config.yaml
num_hidden_layers: 14
hidden_size: 640
num_attention_heads: 15
num_key_value_heads: 15
head_dim: 64
intermediate_size: 1280
vocab_size: 19470
hidden_act: "tanh_gelu"
norm: "layernorm"
norm_place: "pre"
norm_eps: 1e-06
positions: "learned"
qk_norm: false
attn_scale: 0.125
bias: "all"
tie_word_embeddings: true
parallel_block: false
init: "normal"
init_std_qkv: 0.0217
init_std_o: 0.0269
init_std_up: 0.031
init_std_down: 0.031
optimizer: "soap_variant"
learning_rate: 0.00974
weight_decay: 0.0
lr_head: 0.00496
warmup_steps: 200
schedule: "wsd"
decay_fraction: 1.0
decay_shape: "cos"
final_lr_fraction: 0.0
batch_tokens: 131072
max_seq_len: 512
doc_mask: false
train_tokens: 559000000
max_steps: 4265
dataset: "wikipedia_en"
Each number is 50 + 15 x the weight over its row's rms, rounded and kept within 0 to 99. Layers, rows and columns count from 0. The size before them is the row's rms in percent of the matrix's.

# layer 8 attention query, 960x640, rms 0.0217, rows 592-612, columns 0-79
086:81 88 49 40 90 51 61 23 48 63 47 65 72 50 46 69 60 37 61 56 67 61 62 30 45 44 74 85 36 53 50 36 65 61 68 60 56 62 50 38 62 26 57 46 55 35 12 61 50 28 53 61 55 59 40 55 51 53 67 48 41 49 44 52 45 39 54 60 73 51 52 15 52 45 49 59 26 50 21 45
086:37 51 53 34 79 34 39 65 36 36 44 33 58 65 78 59 55 48 54 88 64 62 61 41 68 50 65 30 60 28 50 55 32 21 64 47 32 37 15 39 44 47 78 46 49 74 25 26 39 35 43 07 43 66 26 35 55 84 74 44 28 51 53 37 48 51 46 79 50 35 56 65 25 56 59 71 73 50 56 50
095:54 19 45 45 67 54 27 61 87 64 42 56 30 45 19 69 42 69 53 19 40 58 32 38 21 54 54 73 54 44 62 71 46 65 54 30 77 57 36 48 46 68 55 26 68 00 64 57 46 68 68 58 59 58 64 49 53 39 43 41 89 17 59 96 64 40 58 49 61 31 60 70 61 43 69 54 83 13 48 51
087:65 83 57 30 83 63 49 65 22 08 42 48 43 48 63 84 49 86 44 39 56 64 64 59 46 38 67 25 49 47 42 44 24 49 43 52 51 41 64 42 40 42 45 43 73 54 32 56 26 78 43 35 42 50 43 55 31 06 49 57 66 75 32 54 54 53 33 35 47 50 74 52 57 59 68 50 66 50 43 73
088:48 40 82 52 36 44 32 60 54 53 39 40 58 46 56 30 55 39 45 62 46 52 66 51 62 77 45 33 52 61 51 39 63 43 71 55 48 42 45 50 43 72 55 51 51 49 53 64 62 68 31 37 36 64 71 20 79 37 38 23 61 50 40 70 54 60 30 30 68 49 54 50 63 57 55 38 66 51 57 46
087:59 62 68 49 34 55 54 48 47 62 67 49 53 35 83 55 50 46 45 52 21 30 44 38 71 65 32 34 00 66 27 80 82 53 25 61 58 35 63 34 33 52 61 53 04 32 43 42 53 57 78 65 60 75 62 49 48 15 40 38 49 81 44 35 68 61 44 35 32 43 89 68 70 40 78 26 41 55 35 39
089:82 33 25 84 37 50 55 26 47 52 29 45 72 58 60 72 56 52 41 44 47 36 44 42 58 40 61 57 45 39 61 25 48 55 64 56 40 71 44 22 45 65 55 28 66 60 42 54 71 19 59 10 32 54 54 42 44 57 53 50 48 52 34 56 35 59 40 36 47 43 56 10 57 23 54 25 41 81 67 52
088:20 29 34 46 61 73 47 57 35 38 56 48 78 49 28 35 74 69 46 60 39 24 35 83 54 47 52 41 66 59 54 95 68 58 25 69 43 67 44 31 47 50 43 62 49 60 37 47 61 68 53 65 43 46 56 44 55 65 31 43 59 61 18 53 49 41 67 62 27 62 51 24 47 36 49 34 68 67 78 18
085:35 51 40 50 66 32 37 54 41 28 50 66 59 56 41 56 49 58 45 55 55 62 48 42 67 26 31 30 48 73 68 47 25 66 39 58 53 71 44 11 42 37 64 45 52 58 57 46 51 37 47 43 41 32 34 73 53 49 43 58 75 48 64 62 41 55 32 86 37 64 61 57 58 57 63 16 51 42 47 43
095:42 30 20 37 54 64 45 61 44 47 56 70 61 41 37 23 27 56 49 72 41 42 58 50 39 64 56 64 64 50 43 48 44 39 46 59 45 41 52 60 33 41 60 33 41 79 52 65 65 45 47 33 69 64 91 56 41 73 28 48 29 60 44 47 50 59 23 44 27 64 67 27 51 37 41 71 01 44 57 45
093:58 41 35 47 73 41 63 71 42 44 46 54 48 81 63 37 39 61 60 42 27 40 65 59 56 45 29 71 66 46 54 46 50 54 52 61 48 29 56 47 59 21 55 47 17 42 39 57 64 41 60 45 47 54 55 59 65 41 33 69 56 37 57 40 49 73 67 45 58 38 52 48 59 48 59 68 41 50 70 78
087:66 28 59 55 09 47 47 51 44 56 53 67 54 63 29 64 64 47 64 54 47 43 34 42 70 51 73 66 43 41 69 49 66 32 53 50 62 58 50 09 27 26 40 52 68 46 66 65 75 74 32 73 47 56 69 63 43 49 20 77 80 44 51 62 58 60 46 36 53 38 56 44 47 31 52 25 50 45 38 24
090:60 40 86 51 75 48 68 35 50 26 53 65 45 51 70 70 62 29 49 61 76 56 23 49 55 43 43 42 72 28 58 17 52 51 42 31 58 63 37 48 67 41 43 54 58 75 14 54 66 65 72 33 58 20 45 61 53 14 36 50 40 61 51 30 57 52 48 55 54 44 60 45 57 42 45 52 82 56 39 46
085:67 48 67 56 42 39 28 56 60 54 70 39 58 32 50 68 21 47 46 25 27 52 34 49 65 56 33 46 57 65 48 53 41 57 60 64 55 38 66 61 51 50 42 46 41 62 54 42 34 57 70 64 50 43 44 53 11 63 54 38 38 52 38 56 74 65 70 40 64 51 59 51 42 61 36 28 72 31 43 33
089:58 65 64 62 51 73 54 48 64 58 40 45 47 60 38 57 71 25 48 43 61 50 61 14 32 71 61 45 72 26 55 47 45 65 41 56 63 73 67 76 15 69 35 36 40 41 52 50 35 56 64 56 54 68 54 62 44 41 38 52 51 41 46 67 52 47 38 31 49 36 39 48 63 63 54 18 58 66 50 94
087:84 59 67 79 69 70 70 42 37 50 34 64 57 27 33 52 46 64 45 47 63 44 57 61 49 33 21 49 47 21 59 49 75 43 60 58 53 63 52 54 58 53 45 38 47 47 42 36 96 51 79 52 65 52 26 07 50 71 45 39 32 53 52 63 66 58 73 31 61 61 51 55 42 37 65 34 40 42 42 85
092:37 49 39 65 25 47 30 41 65 54 19 67 62 36 71 48 37 59 51 49 49 57 58 30 30 33 77 79 47 36 27 42 51 52 92 48 61 63 49 66 24 61 44 66 33 00 88 61 46 70 62 44 59 56 65 45 53 53 29 57 52 36 33 52 08 51 23 68 55 44 63 78 61 90 68 49 65 56 58 56
087:67 38 55 51 30 79 60 50 17 48 59 51 58 73 66 61 37 54 83 62 56 83 73 31 55 41 38 37 50 40 57 32 70 61 48 42 52 44 61 40 34 73 46 29 46 47 61 61 67 75 30 65 55 30 40 45 67 34 45 71 49 39 38 47 27 60 46 33 21 56 53 36 67 51 42 39 59 29 21 52
090:40 35 89 51 53 94 50 40 52 33 28 55 25 19 40 22 65 46 34 55 43 22 45 57 56 49 44 28 42 63 66 27 65 82 48 46 68 51 04 48 51 44 28 60 55 41 24 25 29 41 54 80 48 73 34 50 60 38 42 46 53 29 48 64 41 42 45 78 35 51 51 80 33 37 42 47 61 53 51 66
088:55 34 45 56 42 50 58 42 26 55 69 68 38 53 48 57 69 91 80 67 52 48 27 29 28 59 00 33 46 64 26 21 58 80 49 37 36 47 53 53 59 49 56 53 46 63 42 81 43 63 88 58 57 48 26 66 51 66 30 84 49 44 43 45 28 69 58 30 50 28 33 27 60 62 61 46 42 57 35 29
087:39 60 31 75 48 44 64 62 51 65 57 45 28 54 53 44 55 61 94 58 44 69 44 47 68 53 48 34 57 45 45 49 37 42 69 45 40 59 45 75 63 52 65 35 47 82 48 55 77 53 79 86 22 65 51 52 18 41 40 51 82 60 73 48 61 31 55 45 27 37 67 65 26 57 36 78 19 58 26 45
# layer 8 attention key, 960x640, rms 0.0217, rows 592-611, columns 0-79
081:28 59 52 58 62 50 30 58 74 42 57 09 57 43 46 59 62 41 51 42 50 19 55 62 35 18 72 55 42 61 34 54 61 42 94 44 48 44 76 44 46 53 62 46 28 41 44 17 42 74 44 42 45 51 37 73 53 59 51 42 54 57 93 51 51 27 61 50 69 49 48 32 40 16 74 74 55 62 56 51
082:47 73 40 56 69 63 31 62 43 56 58 44 59 57 65 61 47 68 42 41 24 62 39 57 57 58 50 32 14 32 33 64 42 45 91 65 43 29 21 36 64 38 63 58 48 63 11 58 50 48 53 69 61 51 68 27 59 54 71 66 48 28 32 19 56 29 37 99 38 46 41 79 33 60 55 48 67 34 50 56
088:38 36 47 57 14 44 46 49 73 59 33 63 48 39 18 50 52 76 40 66 36 42 47 19 50 64 51 41 51 55 42 49 42 61 41 60 59 66 70 53 50 60 73 30 25 23 60 64 59 53 27 36 52 48 56 56 42 45 48 35 57 33 48 80 54 71 48 47 42 37 53 59 43 61 59 65 51 47 49 61
082:62 40 66 66 53 58 35 49 49 65 54 06 66 47 42 67 62 58 42 24 49 44 63 45 46 28 62 35 73 58 33 47 49 55 72 45 61 39 70 34 58 48 50 47 37 42 65 60 51 60 05 50 43 39 49 63 40 35 61 84 64 46 42 35 46 92 16 63 32 49 41 50 48 35 39 86 23 32 54 68
083:45 39 56 52 32 32 59 46 63 43 36 34 84 55 71 69 59 34 70 46 52 55 70 52 66 43 40 41 66 60 75 66 39 49 51 67 29 77 37 48 77 62 37 29 62 63 54 99 41 43 20 21 64 46 45 59 57 35 38 59 41 46 61 29 33 56 43 35 21 15 50 44 36 62 44 69 43 45 52 73
084:52 47 58 37 35 58 55 50 34 35 57 35 51 67 79 47 50 47 51 55 67 65 59 41 42 48 56 43 13 94 56 61 39 49 45 40 23 63 46 52 60 62 41 26 37 82 74 55 56 68 58 55 67 41 40 69 48 41 57 62 43 70 80 63 57 36 50 43 39 62 57 56 52 63 45 38 56 44 48 53
085:34 71 52 43 36 47 60 49 63 80 34 45 47 30 50 73 73 35 45 34 82 40 40 64 54 11 64 63 62 47 43 48 57 49 86 44 71 69 47 90 51 46 54 31 60 39 44 52 50 35 46 54 47 41 37 39 40 12 31 44 50 56 59 55 67 47 68 79 64 44 51 45 52 56 53 20 48 51 55 49
085:76 40 38 64 58 42 52 58 55 48 39 49 44 36 65 53 42 54 71 69 34 70 59 36 42 31 71 44 59 70 50 79 50 65 72 53 32 49 22 46 53 36 56 70 56 60 45 56 29 56 54 59 77 31 48 54 66 57 55 23 57 51 51 51 30 38 47 37 59 20 49 51 22 56 51 65 21 27 54 30
080:59 72 49 59 68 42 54 62 17 45 59 29 46 39 67 43 50 32 44 28 34 51 55 62 61 59 66 52 42 57 55 53 35 69 66 67 47 44 59 71 54 26 62 49 38 37 70 30 32 55 70 51 26 43 33 45 34 45 54 62 46 32 40 34 21 34 47 61 67 30 41 60 41 48 56 39 68 45 43 41
093:70 26 41 24 67 39 65 73 58 54 51 81 31 56 49 54 55 55 37 45 40 70 73 44 45 44 71 57 57 45 62 71 35 42 64 56 65 61 45 55 61 22 65 47 65 54 32 68 64 50 51 60 26 57 90 46 71 61 54 51 67 50 72 79 51 63 63 69 51 33 50 45 45 52 37 52 38 48 42 34
090:60 61 31 61 33 47 52 93 38 41 64 45 57 70 50 44 46 50 45 51 49 47 56 62 40 56 44 49 72 38 43 56 63 54 44 54 54 21 72 64 47 28 58 55 47 44 44 63 75 71 48 56 65 51 34 52 47 76 48 49 69 25 77 62 64 48 56 34 44 38 65 42 47 37 60 70 56 24 74 64
086:54 49 79 59 48 31 72 44 54 43 59 31 51 54 69 61 83 34 50 40 60 67 50 49 42 46 71 29 26 54 59 69 32 37 48 37 44 41 27 44 60 38 60 54 83 43 52 52 50 36 45 82 42 55 38 76 43 45 42 31 62 51 49 61 41 39 50 42 51 31 76 68 29 26 46 36 48 41 32 53
087:54 42 53 32 50 58 59 42 47 59 54 17 62 43 52 66 60 47 55 69 47 54 52 47 40 38 56 39 52 22 47 24 62 46 53 78 63 15 25 38 63 51 40 56 60 46 30 39 58 57 58 48 29 70 46 56 56 69 45 34 57 67 51 50 45 48 45 50 57 51 78 49 30 26 36 53 56 61 49 44
082:34 48 81 62 53 45 45 41 42 41 71 51 63 47 41 72 32 45 86 43 42 61 54 58 43 43 53 50 38 67 37 68 47 89 16 64 44 56 50 53 61 67 52 47 24 53 55 50 66 63 50 55 56 62 59 27 38 60 41 35 42 51 56 34 65 64 61 45 64 76 82 43 38 43 64 57 64 45 58 47
084:53 65 64 55 60 55 52 28 63 35 57 69 77 59 34 73 81 60 47 37 59 45 43 32 53 54 65 54 71 39 68 32 56 47 75 58 55 38 51 51 28 50 44 53 57 61 76 41 70 52 61 52 41 50 43 56 55 38 75 43 40 60 61 62 47 60 34 53 44 90 49 52 73 54 31 57 30 26 36 62
086:56 41 62 33 38 57 24 58 37 50 50 43 55 61 41 54 58 48 68 52 57 67 33 72 49 44 43 68 18 34 51 54 60 46 44 44 60 63 43 40 74 44 35 41 33 40 66 29 53 74 36 27 74 40 30 30 39 52 74 47 73 71 39 59 67 49 50 62 21 55 43 85 76 51 48 46 22 64 60 53
094:40 57 29 49 48 49 45 44 42 33 46 54 50 27 79 42 29 32 58 46 50 45 41 55 68 78 34 49 54 40 42 37 73 44 58 38 52 39 27 53 46 55 45 37 48 42 62 58 51 41 44 78 52 49 42 47 55 51 71 88 67 45 39 53 41 53 29 43 61 37 44 76 42 48 56 56 69 58 25 74
086:51 46 63 42 38 63 68 25 46 51 30 52 62 58 04 56 37 63 57 39 37 54 29 73 75 45 44 44 54 53 53 64 53 35 76 68 57 44 27 53 38 47 39 45 42 46 56 43 29 42 38 33 74 29 47 87 66 22 38 49 36 61 23 71 51 58 23 48 67 64 36 44 40 26 53 35 65 68 52 56
085:46 46 59 52 51 37 23 53 47 35 44 67 30 30 40 32 51 51 74 61 90 57 65 37 69 45 28 46 23 50 39 27 52 42 35 86 53 49 50 35 67 40 55 51 60 58 68 28 38 56 40 65 73 87 57 31 62 11 44 61 52 68 57 50 49 44 45 57 53 48 67 62 40 75 39 42 92 28 48 45
087:42 54 51 37 62 76 79 46 33 62 78 70 41 54 38 70 42 50 52 89 40 44 62 41 49 46 43 48 48 68 63 31 58 53 52 45 46 45 51 62 24 36 21 65 47 48 73 55 53 57 38 27 45 56 29 31 34 58 72 42 43 58 65 84 52 85 59 54 53 62 49 41 54 51 39 43 41 59 26 74